config.toml
n_layer = 10
d_model = 128
n_head = 2
n_kv_head = 2
head_dim = 64
d_mlp = 512
vocab_size = 2048
activation = "gelu"
norm = "layernorm"
norm_place = "pre"
norm_eps = 1e-06
positions = "learned"
qk_norm = false
attn_scale = 0.125
bias = "none"
tie_embeddings = true
parallel_block = false
init = "normal"
init_std_qkv = 0.0442
init_std_o = 0.00991
init_std_up = 0.0442
init_std_down = 0.00991
optimizer = "muon_variant"
lr = 0.0108
lr_mult_o = 4.0
beta1 = 0.95
lr_head = 0.00567
grad_clip = 1.0
warmup_steps = 200
schedule = "wsd"
decay_fraction = 1.0
decay_shape = "linear"
final_lr_fraction = 0.0
batch_tokens = 16384
seq_len = 256
doc_mask = true
train_tokens = 101700000
steps = 6208
dataset = "wikipedia_en"
Each number is 500 + 40 x the weight over its row's rms, rounded and kept within 0 to 999. Layers, rows and columns count from 0. Numbers have three digits each. The size before them is the row's rms in percent of the matrix's.

# layer 3 MLP down (transposed), 512x128, rms 0.102, rows 397-451, columns 0-127
099:511505466498454551490513477471513499474543491516489524547468566502499510493503494570495500468435547492519560511505519515547461542500441461488505425552485500553447481502519434445446523486450549497529551472487449520455567486531455451513508502463455444533409402496535445427470455558526471525509469471533514437554579511550466590578410554520586538485488537530473532526489479485506473547528
112:543462549548494483416441489464529500490520551422485410507466474543559466493512487441525498476470513476485523472572528513548449507587487520470531503549508483485459536539550518516458469541537501543452453472483539483492459417499471507508518460500483524428553447420492588471436476490555520529496523444521517536520487435527476544510556506483605521509544457512486619572512450499509488519500
091:418534494474529449513457527504531480590550507440489464508526465452535517558484462579498516487385399475474466544517462519523427476495581485563535462523501530497500576469527441487564469479494543463446533544517443501521432487467531507541499495506532523523431519480520468509564509517504488492453456500445544522476480529522607512461551497548473453482493488442508453586500484552509533470526
093:445406523519452416534474547451469477538441569507440476584537541501467480498507443492469511466540544509431486528506514578441573498526510484525478467489524516560563499474505553478510548505423530478511500532527483532541495472431555495465562478521560495443509521446406520517558479472492493504495472481470501452480547490496476462447484514497588522555504552511480543532532487608460475441466
092:451503562431522472537518560567482434472474480525520491462496513551553500511476454488475472504428475502526521546436546479485441549486560534517509509489530531473564531479509441499548515511516565450525505454547404506497495444485536560456500476514502537579506461444408543511550531448487444454493564485457506522518439497530525528509528429512486473535487590426501529516409469575438512515480
094:481467528500482484511527460437530539488522423490494556517480526520453414482495604469573474530441494521520582435510464480453538460463592481471545442477437508397551545470485531458510478489446535494488519514430541496511462577567506455465488527510523565496524452445505507568506527536529493545484553459471466560488509493475436490443516473495460521471517519522539468513525512549527521519603
092:467521533486494508495498529507529538477481489442482468504464532539538442511504503510537431524506493500498487508468471550409537546499457512487560544475541555648527452470471558471473521596509527497429526466481429517506531488499549473526444542499476503585457439442462526452465419542436431471489526582528487526495518549467520578509456457552506443485555462510496518492573469524520487529486
097:521462489513494503493494502584531462494493473499469527458540466561468469522510550522505504372506574546514477524430484525435517451571499483545515486562563455545498552449519591488565563505465465525451476493463528498529536451484528503494541389504520461484458561418454484518550515499525425505495585533447511537495525591529465483518526479522505469521427479435497460482465471497478528501489
098:503528572481514538452529477514502455528557537513528528481490495494498577461480462496441455533404505606496482479429508525485516542512491471393531452437514504463569525511498540536512459518481538463578470473435520484517504426547551506476465489485517465444469519505455565458548504530528569548521529502475500609489497530561563495531545501489453467463423455434506478471473518467545434516519
091:477463529509522534531555533510410486463532509543382484536474475512512552478452457518536534495519502556525504526472471452519526493492510580532493472500492495574511481615417480566529522492403443544480516508522456442523480521497527538491416538460576470591464456483496497520563450480480516506411460510451547525483457525487486552459464559503536519462486524498441457505536453541538510492488
093:451569513523506535515466496441475503522463507462546440464513532541520517460498556437455482519467461461520496522510501467560437519496559511470469531552525540494481479521455526478574598507486512530483476538566465437496430592547535458502471461441461507505570535553498540508572517561470510495474532507422543504504418489501486483507539509497447438407541485523577534524451467454517432453446
089:512540634525446495529432449474425520498563538534472542420514504537530493449399498490506458480478434466492522549469458550532514466473449434463506501541492566475479513517515535537490541432533511484446524395486512524487482503456564460506447495536435531498524518511573487465514558517477551481525514519556510495445554528467545542514534530447505475560522479500494439487459542472484571512456
095:509497535554436498535517533523510517500501498519449553444523537565455444499547529436463545491492504463512514490542516500441517558508471519447535433449537472482422573431461474476445562510513544511440462429497500454516519556505492430509468476469542445538555513495613523508443518565456516547589506461512518552509566504481451506539525463536431446421491534496506542468517512452505459515455
099:473471528530549449504509470534539485582500529445504507483569576469526484581492521454495567521434479551532467512472481417484448493577566515451470500539549434488501512432565481486492552499493528547427499482534510547518453479516503520518534486507416444567465476465478506481537559375444507471477494490521543447572489446551471488516525530495462469516510463446533506448541511529540562468507
093:450486440561519540550555421500448471459545492553521482553569458482475466552503427428464478537466521484513502474411471523477510536523461508424480507559466499479459514459503487540502464481462466530560520554512532509572512502489568474464548583484505476561415387431502492512521511468436534509536479501459534538492531459486494514599467510490521496502484493532550541506560469535548544531462
101:519530506479454432561537476489463453492445488540493483438545476473506522473468560523509499535462455516514582533450485499473481463558464542562512547481461520511572560447495500436470546508533446507514547524518417511488494513493524542528487464540443515554484511535484505462536556520482529539417541485497527515510496438547568430512482459552452447476568425411441522484426510469540490565583
088:484539507524451500486511483464414585458455482500532477466457477446602467534458532521450511479491469461515464520500431464475560545585544469506501569578476513441478471532512543426471548574475451447498491517497493510459499565512466430491498445463495501576472526503440456494529513508414460494442492551556525521511537435518559565490522513510572498512495486561560518525506532518473541537448
100:437514483535522468512518476439556575515574474609558495567522441486509452501469483535479507454532510438491499506494553530528501469443470463498522525448536491521502452539544438523508513469454564518524454476430485495481450435551537523532536474468476426549479484442473528528521516469496536495549459462470445557483528504551507501457533555471574427565462553516507540513511423540422566458522
090:444502501514504476468486468507520574552577474516567484449483517396513467513492459521446497500484515503520442527480495532481538548444488433531506565548434493564463489472475474500420522479541515444511564528481474499593431536470532519549519490476447555434481517450443560529508537423537524488429487506569522496554481525460482492506475616543537480511454492485522499549491572468499443494535
115:519522537511502489462525413561531471399479534555557538455479530514491494522532557559431552489513572512509507466526493482515465552492514540496463518464509492498432454546518409483471528486492426560521481543469536392491513462524512528475519490488488463452448553513489507463453567498505483527563488505483466515534560513505508512501478484437588558394397522488490440521543537500492524572492
099:567477509555526520451466591551564540485444483411467455410528468520472475545533536485555426450559504529498461502500526485469450535489518446476547482488460507466528494444562492583516500493483487549458527519549577477487442443513444497499530486467459528479541485539426491547478566562438535459514512429539464529515549492517537499496431537459479429459511492473473510490516518584515526543476
088:510486601532478417588499523457490482537541466484468541482455516499532453443519548459565477551572535465568539532510475443492472574558548434514536502498452433510505466466487526468498446555480535585514430533469482412402527496528503524497500471465529478483457484486498484479481488507429553522415501493463524480515591524511479505481561514497497538502518548530490515442508481499545447471566
097:475568539507490502422491598476493509544592530522554524496502561525525486529495469530551504462509464545414507485491490503496511464541451515471463502569487453538506483504497537551563391490559520450516493471429467471441502509462566463592477607480492509495503507492532496498518494460520525453456462523450514482456497476449496495411492547541449481502537514534456536463583441558432479518489
111:555473522478448560523520581492500528500471468454474511493500451532481516474480484461455483501451450468478460529469537546520504518463432549531484507521517562482506526505499427461556500502511520517498509548453452490480452539520519475520577529539559489525490537544493492610481502520461497473557486504431534516518476406399533398370500535514494503440471478562503475588487531519561478565522
094:464420521540477465457503506478473525470486511544572520476501461479462544557487494431474526488521503465531437525471496563450475493605520436525491506560512496429515487458545501614514480537483438466508460446531551521446458508532479489553497510417461538483519529536481544540549491535543536512390518484503457497480582501490501561478534537486547462539493529536502486477517536440396567483465
088:512476520465457487426498518513474484450509570466526512470480510555556561546512482515374534436500492491564457536505569501516467541426444544469497484505530490564492446523557534503538598567469486511479545525493513521473443445473544497511458504504482542529472450559443517501504414473512489485536500491515525442470463533510500566456501509508615525448497433503466511552438497561456565494480
098:518494536573438499509522521549410457535454568472514431553428458531516542490552492472471504534473525541510394527525506494522463481479540587470572448525544510536485455546497543467495449490518506519520521487494473465547541450464594507561447547439557492528522447473484482523516447406541475555528438399498523500536500434513496474487528515490573456498502549467547507491491459499469500513487
097:448528474482452486531472511533560490454498510505503484559526522586479472544457466357525517403456495566495460520552600463494475596511448505481507541504548497522485441493551457458546449532477516485490504494496454515515531501545472431485529531513478556548566495498430511523477542577471465508550554514465498511421448510494548468481519463413511509498524475478521465519588462488515470502503
095:509501517457483492516452565525444516542592479573539450514541543437527482504456405544444413590481525501507481477465444523585524479475512453477461508498497521559466575535503474540522519470479493531524477496483477483495506447452539451626447481489565558565539506446490418535520444465556468490497532537501497523494457499512463505490493478527469521464423515498467481492589506508446518514491
101:511507441482535570512573526444453507563534451519539553476538547540550476540517556444529520472486464506442547481491448491449452526564483495565435496427479480456485482489547494489495449518439477513443513547516561515525477516560548510467470471487485476490523488470497531473447539481553445466564459513537536441542514497417581410553520498550442509489597472491502493451532506553457557520464
099:520503557543508512500561551517494480486523497507512517439529477559486504522511514494546490509533511461497486484477509578483549515395526495394522544543539512445498486503543509494519511476485467524425554590480473571432473472523484542375481559517470450515484477451443580502566517512480433543474499507533508476495526448468505563496436493543509424461487485473426490573470552554441526445509
092:503509578535439492465478576500483604499515574591451471474539515497452516496539506582561506446470451488555464451548485550451440476539500479442471495501503505528535544428519478458426572480517592493491497411528572519465486496484500515505532494486477474480498574490540456470521494450550474574537469513470535451447429486523495477484490516473539483515469460554469499493445503568536449519508
097:479502482519509469513555541449380523493532578456542526464484448478555463507438489539517500509452542528442450574499489506447490539471593466529509540566529570508537522417529506531513508445485498554507505424525430465464471513455503503449479433492514443509482451550523483438531525535436469504437519528502491485523529521632577479471516487478471519498510554518453521501503532525442496477461
104:560497558497510425499504545529483513555430544545542580532499446464461511460451502498464427532498469486524499593559443461524563510487494504472515549475483564493532481487522491521485525461400506466596525489511545432474449556528481554493476470490492446545526479461512507495516469459498468474510513483435491429515498558494530488436436485433523542532457464486537541511555460500463530617557
099:400558422494484536521451452507480513435525530571560490484442466494454595577505425525547505423497469493574535511511496529526476559507532526449462471521551588525480498504514486483502575532531535497451523511488472542556451513448425504507468492552495516531483517498531483483534417479509474514455536492464484528449456463551544474464542449482525486423499488524554486476583518494528442439508
098:538479473520560551565551510461486537535560457545570451434440465571481519556489583499506445520491452572489490479482518458514513559445488472512536531483567518474453415441465512510516534432472486461509519443568465504487479477500501509457571567502536504466515573508481445515415499481467476436472483551513539574543543522500514470431499470399511507436441516524524510497517505484525478500541
106:413411487489485505517465490431483513490476494520458466558550564533519517531448502477530439558540410560537437438495550437538509500579487484440536446542536509546485509495587563439506515439457483460534478499457479535447448496472522487504487516538442441508513500593519519469484518550491552594536476550495482511525500495528528513507506474574483497552510490510485530539550417439477473482497
127:482464498504462483514467369499556541456485485502460499547445497513477457474461487466494514506557525500544445472465540472517593526547453402567548484489468471561480457507488536507531489466546553523544518456534495515509481572495452488544431544550530559556536487447481472527494487609515524485481516552561490546491518505430460504465471484550495504434426411526486533539483511436497524500545
092:452513548541572478429509465498529511485441496520532524499492519553490517450521500533403548567466504551428461544549510524495490595450569481477511519508525502550496539556567501514432491477507512472510475460599515443491458512502420423580430509448490456484570544481427480495478479509443496427515516537463473542514469530471459479555550528496480491441471474520514436549535541510523506514462
088:498502592480494470464483473491483520537510519426451529444479443534595538582473516533489526510542417527492493464567441497479490489484468487473540500513435530446477550508484501484501470450473467529599530461503458495533547547541395563508517464538546516411435484485482423499546467560490479523482504504504507511472488595479478489462526497522526547501525490628496473500536498433483509513449
108:450520462573525564455466507482497510561494443444560533535528565426453413452571473470494556521505532435459539487439528537492526437479435507452525477562481459488462476451442569548495437452572489520560482505516528532521529518566504481527551511535445505499502456458496553511539503556466492514537506543477502438493448543496496452483541526487529515489438476584514554562432500503462510467517
100:491493432560520514576462509514447551460530467499531480493453511507454549509510494512507461483493432516509539472448411488546530579467482515510432523545583534576437464563478505493489556537522465488423543465482457467497433497505525537454521499505499473453512476495522553499445503479447523493461557470513566504564517451508618502419549428497522555517545504497485528521513563446478480559445
099:489489519539484525522529477523454516520542507536475496512530486491493562484519475453540488497471478550574499617543463551501482523460476474528483536404515518443561475457485462409544520501509537508545409489456519444463490447473491471524542466529403443573512499564465546520507571441559585463499538462454558547520410489554507491490513505503483511548479534501422517476459506507522425484495
091:551474554496484536442472490511473481486451470532597450428512577517497434465431491490543521507477494524551497452484603549543464450473590484496557544534451513447481531443525442531438524512468534467522418507473486532512518466522550455525491431484552466511537514462494480482552578529474459515507549547525469504510517521494491521538484578437501458511464478406517575485521531496475471441550
102:518505493530528551506494536544412531424430481454457601507522529456592550450490519540459517508525456496476551451539442506506516464499528515476508537511468451495460464509529464587506456513493487494534551463398555473488542503555513537542480431469549485530482488465524608536529430521470492475543479597510406455487523464500522451503517471488492489516476512504472502585469485481520571526485
100:509460524497397478518450493455454490557533547490524455482527557516482498517423467577457463534539501442574564526528529515454554448515501444541486569526396462519518522522515444474504530494527436493510489447481430449447470538453464547543537491557532566560547492467470507497517483497516485538499465514549485437510438500599419573468491522482524492489541488488485448525451484565493505476509
090:546547506563506506536464474493497476510548541495485480538570518549520469598481456515502447504491459523525516509501511537513511547445526439531499546476453392576417476453471486437439491542504516449565481510491546479445488522494540556526556439578470445528503414544544478509498561526467478520451438494502546445498545480492487540443590496425459485529491469502484546466512492485510498409527
096:474473552479530533530483533477474524478429447501533487457543502540577519450569538551498453531488513545457529490519513591454509472503526559500489472472522607474469517535453470510414588448467470488514483548550519445529471498563561440455504484484479480483515517481508524474527487473468523559486564454448513464524456426599459510534444456494489484521506497482610498522475413516503465447530
099:523532505473606457519502552484517478522572564508420506485461479561451514529461529546490473523488527485492455439491476488472499492542443416535481501485440523423491568562548481457510422484607481457515482480511456500531517576489488532521442484523437554532471455443478493487528521486505562465484543550542520503450439519467591527470491474534483543557418511500447535522452470534500505491559
108:472461449551454525441508485484379456461507523477485463480582531499540506548553473498506495516468500491605478440468535492435537499557506498515526476473475442537581560513504539559525435554444574518517458517499515419515486551488446470547484477482513533465455486478464473494511530516511538530518499527475506506541501426556497507450510491417581563489516570423429457542544527507503527471501
093:500486480467601509453462467540425579449573540520461503519490534502436468542447441492461484457487579507529454537504452495484517503478502525510462563489542531490490552465528482491558576520454446480475551475528482561502514554530488498505545421549477429458455544394555460545554493483497526493517516497509484470493523477493433573490422504504532483447501499452473570473508513531493498606497
097:555376535517537458545521566514459588515486544479493476516434538551477456462458501502452453493564518529479404530518550491456509560471443486498532570461516495522497477478505481508515453502445449548503571503505521534510620495418484453471471499520455537550486521475542502546467439491449464476482451537484510494501470489516423503523483531525567405532502476503516465524527553535466461545515
112:535523452497506465539468461519519538494530563437478488510548516480553509472495547524444464516505519522471457491540373490489467480565522487507507501525502537465560497591523483523515518487511517482443482461602475474518524515581502470433513488518446499491482440408506450523545449444491490519501483485496508585501477443454565511575478472514530520578506492401471506418509593498438546476523
091:419444500487507517494473544548472514439510526497472528494513452509545505525423504477491461497432493526508493500513508415474543562507481455420499444542525483552472520487494565535499431569588489515527542453512465456557388499520529471600456425523527468558477554470481452534533568539480535499483495521522542533490487481483509508559488407500538462464578560437529454505468513487495541530502
099:503488463474476552552505512462443429515460504517503512478514442536436517516457506532471494493487487461474524506550473507523433488525435601391488546510482511480554558467592469552502502500411498544525533507484473502531529422554512527451554476461458530549473489532487516416557472500509504467473478511493516489452540497575486479520395530508565490588499491586526485523536477537469475588526
# layer 3 MLP up, 512x128, rms 0.201, rows 398-451, columns 0-127
105:586545524508513544546476542513575523554486428528517503467517519450477476489452508478570548503437551573493474524492443534473519500502386551484502480558551456451483510512463428475494474517442465459507497549572466490474496475470489549503487500466515521534399520471466457509519492489471496450521566450520455425529509476545511501482560513456431553577579554492490562510488462525505542439545
093:533512428456474495564460550512423481528492570530493552534588453540523506484486537438496447512479523547458519507493412514532499495449480477506437426443494489574503492517464428543481597474539516530487566513513529473580458553526483504428531456428455518506491510534444543557519501487469548490505569527412547501533451486536463529484510492553457518414537518455482505519516503549503523483471
100:514477516588517585468487545539429451493481541528496475573524605539437484461487547480536527546483485473509479462543508552539502455510520486562479459511440417487556511470496450561543454471466536578494435505464492515460468552550482484519524468506512485477455477499531525444489493465527545484567460490490495473417529537466578556487531527487508520450494417495427439489554518483458429492552
098:562538531513445457508473473427440515542469478529523490546531463531527490527505450566511512516483527484488486480560509599429502493523534591433455568537555482443441515527512496501455462442465526442490486487515518479376498467506487528462527504478583410497517535494518500543499475518500512503447529500517462496559525559480508524433467467492508525546454553425552581534465574502481436505520
101:533469469489449430506502563450495463573525492468524539489482497581524500466526492475482510541500461535480542507564518555484545478533468482482501527517478609430453531486553471466492489480533507473493533541541480454476589519503549560443443439525514445512492560499455522518464479561531559485532471396519465536513507490538539471502452504501473523457455434420441462480496491565471406518586
090:527486456433551458483445441560466501507499501490534516507554552484507554395505512556473482444539551491485487540502538474553442522550582530498518435512457488527433466514478531449472510463455556514531484542459569487433474527457503479461550446572502456528452510523538472423569484458568554547533574560490487512539555454502486444512572455464529546482474495530484485505428471513512473484478
091:561514537412479561423462463556472461541467518534485487467522514467504567456439571481453562494564624528485526479445492499500504528473501506526561455460552547447536547586477542481472479484495472466468500496445500526498533459482537485462513494553509499478499440457432505499497543449490412495488461524515558466501475525520490434515494458558475571509443518481571559450531526475498527577479
097:489463487502491506470467487526535461522535543533530499565451506466539502459471523462481528517459482482441462505554549541548479578518512442555455568510570479503483559471512407509498469515495486452524546503448540532535532560469542475359561526505485560560479501530558502468479513544441410440542487466476470506542511437457474434424566485499482507483509464549514504459539513468462535556452
093:523444469441514596484480529507483491490454610498495492465524469560597566522502483479498463509473489473525459476524506519496509517457536521537523381490414533511532562469524482474466547485461488557441585487458494511446526455454447525506508533510473483471517483509554495551473453569552477514495493498473388528450496507551520491404517496513527525473514447467507468484532583581513463517512
093:511458428483525457448613532539480508498473543502546573441457443545501526493446566550563598491493547553484520540525411514498543450444476537434506509475505506489465500471525480484447530501486538443503522461479487518450500446470482525529480463470515536462435537457474486519438525541481481468523515439446539569507568517496476556528536590468490500423519505488479488439481526529556518542437
094:541522504450487510530478548488497484441499536520525491563467520469527475489528555573429443517554524501422507508445449537465504430446462568560523477489499542523493483551504481525537448545451480512466518578510521484530529527479399563474485484515514547514508471495498478523500477442538510460459512419504503573589529551454539460494503474567436401438518557550428479535493472501552517491435
097:535517502509414450437590576413491529475458504561512534486522475526454542477565447489478525502510502478544470519403461503525437476470505482455515483482457523492395459590475474565467556443506470491461547528449578547531510530448537541450528467520523441457521480484505570585522502491543535569450494474511484470468530509511554531536502478462510516506540519468505491432520527486511432513516
105:506582480521530539470462508538538503474432511533565570465498523537488465510503473519477526523504493495458497446487493448508475512561440495526461487486532437435529545512466561460478454477456471599379505552493541472515510439518530506557498493543449494493553461472576542469532514453464482546485538464515464475567450457470529460424528550536504480429552502467450506495504471575499574555571
099:492523618448523535423422506495507481456460529513507461466505517532503484476491498455534527503598546468462486580531433498537506409530464563526489535470512427496405462542486489559506526509532549501504464518481444569544447456505399534532472518521498521420578522473549526512458492517464461594517486509516521519450488512520500464474490489504472476507575509460487486498455502432519496511566
102:387517526467579426510464531480536502469476488512549500582522531544482412504515549501441558550513511471547537509524544533483502497507528482572459477491429515556434483510472530445463444480481484469516510510475478453436533516477522514465448525543442499483535432510551435449501586472485486534503514436494489503498523477534530536593402489515512519541537470503476557524482554435585511541493
088:497452514537469565521404498507511515477471445473601519508444482465512496557460480443595497549537562467568497524517480536518451448446503484449495479439601492477465465477504493524484579477586542472480490487476511496528504457555482456579485543498485529496526500512518508471539464522507441506468588516446538543428512420459476540473566501547526490440481512501504500510534407483541513545487
094:551522467527565531537462434483547575506457496539496540416525494495572502458464490521497497450516493545428507472551494498473492507581508462516511474515423521478543406475512514506541509445508591461516425469540506456491444464508506556499514562475498447396459507522569571522498443484458460520521519477514546510463495480468476521457500514468494471563490444562500551541470477600454445529513
099:534550424475536513491534516469470532479551526497541492485474498517539564507494466557483502581480549462543558557525551566488471503556432466419454485537517517453476468416489530481590490498472504493496440501448504520539505519483442425571539554569519541513472462419543551470538500475452513502469450477564519503490459536450473495464564464526524547512470440515443476500453398493468513547498
108:526515534545512532535474465574487556529457456494556505433519495485598542527517562485469467540455461421505496448553503531508500444477495477492507514478518460498391455517561440592513543497517559469492483472505538525495527447501504528533491487490552477454374572527535520415521464443486441426525516492489502494494542501530429527502511529457488504532417520509583499497462524510464542458528
098:575524462525558515487434523446555508493491485519539528445467398500480428487519500544464443575503449464574565477548511493502498523542443424565490496527517438501414570429462515507523535500545445460461513459537550482543520474480527430503489525500515538494483481527497535513545520523499510461511543437419444434515574519586534545481518549469475515458546440496506481496466482530489527547502
085:482485506481463487391517429511471526477478478586458573552556526491487459466446469479573489441508478502532515432457529543533507448501476557484494542546518533505487495474511511512516448561494426524431508553544522532495527492575489590483455484543525480545467494514508518498447483513586487585566471467412462507486514542481445420533440463452495504497496459453545546519549515492549560504478
103:562572497475431540478489467553493535468367584532539469539511531475562487496539505403508507532475433514531473497527514478474514506501483486465451550491434524462486497495475472527490578529485542487476535538469520518481523521570503514503545539539556464528454489522429587532540573497513451465541458478460469426496519509527469449493523508513433490511457407459468458544506555485478436448547
105:486542516505475639557507515508519520546453471512458554568443510480514491460514534489555502437514498491487546531565521434426491448519477467482522474480506417452577505498506457529550489519475512514508492523503498475517402537534542455434522460467430491592459499491495440562458490485404505563518513520533475491463424482539515519508427502521522556498533462503530538532526475540555528427481
091:530517461433534561524448538589523384447464557521432465520490556477483536447468497528504523532472523533500482470465517518497452482507453481537511520454526503535470443485408524490550553512460463533449549554453529521581513539487518483461502437552497452523464511462462483579485576477455534501592491492511548497468506521568501468535440472476504464447570466430455529530553511540508492480521
093:579515475536527478374520528422496485526465563446497457505478509439469585534528507542529585511502545444434527523542533540506550474508499531496572502450533445512555501477552536437496467504567464480475525505431502530483541493405560530477464523510524522465483504534491480532481501521481472465485528446467553474471464548445574521520452483472462494448559540531470545489503553568446507519441
098:531495525513525456555502469516530541508478485498553468492522478499528496450558465450557454468433473526481456537461490512392565545551481492481515492477510545498463523449440538453477510509471393526496489529494543478505533536515511528469488416434569520523506478477515490526519543539582455477493543442505486494500459504542466491548569593461479516586493422563543461436457491543555543408502
097:500523499518478527507549523540478478516555462525455528521506510506517483445547453467451469509534553526580554521513461492520478512472517445454539531533545448457520475550374540435508493571490469500517451550597493582489542529444503500498517475545506509490483530462446396490490513568437524487562383472446499489470467487467552549458484499467458496498512448497530490528535585571502526490475
093:497514419487560544464552521450544458490562510584529512506621506394571468496512515497534535471457529500507480506520453494472439541530533496498513545518466443558550444519484509528493549447478522490483512453488496538485476551498450501399507507472501449497493460483519553394459555509508510596462550486519514479528452450497496468534510525452475514519598468461500474487442485585530490497508
108:512457493530510491523517594486508461551469502436544481575506491450545486497564557564571527494500540513574513530510574577476459515440512437556502511508492492520481456471528428497448468491487484471491451502530518456450597568515487545530473430494424421502474467455435451525555506515533506391480507468474501477476521486459507452524525507588495520465441497478527504488559507502510488430542
093:449393489523504446568527516513533535455523431530484556540532495523489494517443442459513513532446489478532422507459493473511507482558530594469518449474476463437489521463457429494568493446524495484479407506552541533420519526531568520476527504516466549519568505511563560528468424465513541505471537470441416488553458474492468491487521503496461519521495537504537526520490544487567417496553
101:489492497485518432468430498497534482532510442484533494614496458422469469534478511503552531468493467518469546538519494543573586457512517456565473534451496526500478476540457418506487615435541440460459457470476532472456519433583470532495465500574479542484495510451451520511444510522488517486463505521536427532540494543492466532496492509557563518494430438460479515573535466520542509463514
099:534487548474439465479473556512487425542466521453543529469518500523497488560479572470583510476484499485489550451497446501527462474520557481430523464520469478479509531458487455488494492542466527494466541627446542497507461467543477459525517454425602537506516569474493480497539554497500543470546496533514499477478498476479584501486505524624426417453528444507491522450453508539533437527489
099:480501490522528485574506465435468518517463584502549543470496441558518465514555515493540524472473457493466554491483484511518508480506522479496484585500388417436468505502471425538461473480438466511497510526526540439471546460528499565542509512485552478474558471460538460521433564527513423508465536460383449437513515595562536513545512486507526499530456456526540532543509463536530489507542
106:554502515556395465495458457527530531473500500556479446562458412543536490546519535550480510473496550558441508518530501495411486447554495449514519476497468498463547469573495468497458477439493510485504484522562494487509552544552422521465522534495527527550490547487467507529488545547422489593494533435534510480547516438490474439525475543562470506505469463495490576470418530515499416544538
093:471462477473475563488462429485517542528456573513519482504528560555513429530553482496464470509546525538543522499540550470456414458520506413502511493533467542490485519508533391512495495476457489456475511585586514477487462464484481468577586463502546527540405576490499528487507478427524537427494512572473547517497501461540483532478460443490513484573495474470463554542474447533502489535504
096:462586542504467596459532388446458512481498468567535529504507560516540483514453517500469487560509506488541524450502475448540509536453583478586526530515494575510523464490434511477482516512418422487526488482490400539458466578472519495499506522499531496481490458554500434526581477509446539515431517456504497507498534532442540453467522477484507461477514521565580480472454531518534467505489
131:492524549507500471513503490576448464524527493475528560512564512513501443512513455533477493469566487405451533478517484482513445434425497549511488499483475479481602499525498549429451447443466517475444535472519437533540538505505545492428559509528520441466470476550537511511529509520559516530512548493419463520450516504442448491438544461431543514483461578459563519514525546580536541549454
092:560527502448470554508527535535524426464566452492552488442589511419477484552467448462433517516460480500476538495497562486474465496497487445582531499433505440438507568450507472494541476477493517511448525473465494555524473502484594534444510476523500496479498542483496488475509530500508520518542482491574455464615511430447453465517590503505458561506573540543466518480530496486453486523431
094:407528507497557510516509486503515479503496538499452521537492465607566526511539587464534526506506510527496472489495544481464485409440424503514465491504422446487491532438408424549591531529496516507444475513525494523515571478596489484489453472490521579422435491467518516535553448491522460512529531541483477447544483489508552477559513529536493507519494483471493421451520488474516484448566
098:518438555500460504507436538576478556450550465503581490468521532543469444421514483559518497522573520437579498495494490627484461469536447536460455495493439574455489507554512488529500430480490525532490500413547510458516474486561454512471549476515520516445453492502541474485493412480514509562515485478462561547455397488530492541512499517504550532540465493485493488516491467555469531477502
102:469477421528490526474522425500577519503516476573542539536540496516522481535525495558440486484498539519511457537509531473465426555457476447560443503468468521455459470481451422540518559575511471463442526534578546490490499512498369541486513458546475460500504484544445539557532493494463458549478522487452486518574533506503526486472519454461505423517457505502602455478506522568491477478547
094:522400467592552508541535522376457497525433468546486589437492523450473476413511404487525494510522447479514526431518463532453482483496598550495440528517442504455528480493493479486504450549469528512508471533534540463529465478483475513492499554534564390484491484475501518543530551541492490515482504482547483490525564478565501503481507464478549516495491510487519483548489475535508396495500
100:473506472504469471523489544464500545405497513524502524494484500522435400530563502572484579520578501463450517567512469541479543555502554502470507551448537541522453419556531469475537460513525469563479532485503506431488491546476470516464537534505430483456526545504456439520480506553533526530490504401500486489519535452462444425464454547556495572478500466466471533501551524453517430562522
102:500534473510451468442511579476456525521501534533416510524486488440479482455520508575446466567500528460588481496461545491529489538466490516470541462557533526538531516483541442505526466482423523533535510491405464444447501524499484512435454447516553577475517530540547473410550567518482548502522501492572485535499451433444497527561511537461534481529469423512544444535516471476510522481428
106:600563462513507506473530508516505452497520524479462473525510478447503504450499414533512491534474476472537467427516521494602492536580481417501457547544486501492558500490437458514455556424480531462488531553535502536450510450533476513451545572489502448500495475533477537559441514540450551505436514566511521538511426516529526540572552456399509496535512462510431488543465506499494522434480
091:459493461559542507409548494542548475479425478527493528513454510520453553484520513517549577513469444501484472492503453493477494491512466556480527476530530569512533428526497568495502479470495507515409557506534504489495588509539457469539558541455527500469523540422491513472464415509564462507602563507441455510483473433459422460572448488486519580499507506459519485571498487446506499539476
105:512517524475446441521545482479489545485466456540548505448465454443495563437498452479530468547517511450563523557528482418499522489440450489507491482483480440524482528476516532490533461550438541464473502511428507477455486558518452510596430491543455489469455536535541529485474528476502519472520466573483484570467464538423547570569571592518487506438567495514487438538536513529497500431527
097:541529517459578475482547511406516486558483524459582523562480466481528556577543548509486527472481557434532514517538505479472506516477485481478545494559535461486436490601529547497493462483497474494493462469461519464448470531500429502541430473503505494491507472498585432392416553520518572516432483448494484574464429507523568519484483546474479467500501519480548461509515550517469470540488
103:527443402488516551525520461492506416452486549542499473547574484467537535515547510479473582559434445450514487518474492444508547510493550526572534442526495505574494516541515466541464539498469482453489463551544571506528512493501424486462553505497506489517489542508544400508470479507525543523524561490506475549485446504487442457476426432441536505556555482510397516560459531506502521459480
100:562529495461487550475516502468566533514499574453514544492470447503526485521469508519515548558513503527485476471502571452510435394487499484465442460496489472456513411479547507505417454530497428526490481511537542518496477438517495530497484462524434524452484569599509585449498513548450509518463532605489512454458464473476512488495442565470469568509491522468530531540531585569505525545515
096:530469519541497453555487464517488530494458552477487515470489556467562466449434521485495509497570499588503465526496502529478517508488426571512542502480575482571525543530431434441523514519550407531505580543469490492484448498490518522528495541540496481455519533460439513561492432504533390507475547422493473494476474542422482502498471464506478517566530394479551514522482506538560508509562
104:475485503504440518456494470490505482466439493543468521456465553475470562500518526493461447484525475443553495450507526494528518530451527488514495558498475505480521489471477480437510555462579514593587495529579529524488554478515529482505477487523488480437463454512441541520569604483489525442465484538500524547492537390482491443407484522537479553537499494521610564459408502504517457463528
094:479502401409521512532501545507430452516415479507529454482546447515504497466508498525522527435434471448478498479490506517508430449522504544546518503502569427483513539478490547560463534472510513499510531523524532483507475436496552505493485580562518472477525496490562465546537547501574525486500553529434540470519506480571404481424447481520466528477520488472475416524442542573452513432543
100:525488476546507560541421534578494477422506529515493523463495436475475453526458505550556486514508470480528507456484501417507516577523515457529559481538450525466564467500550457472461531420502540475499479528508481482490422575470533534452482492533585422476463509494491464525540436482568519511455538532553457502510463433519530539441471569535448547519539539463467555534473462485533542456428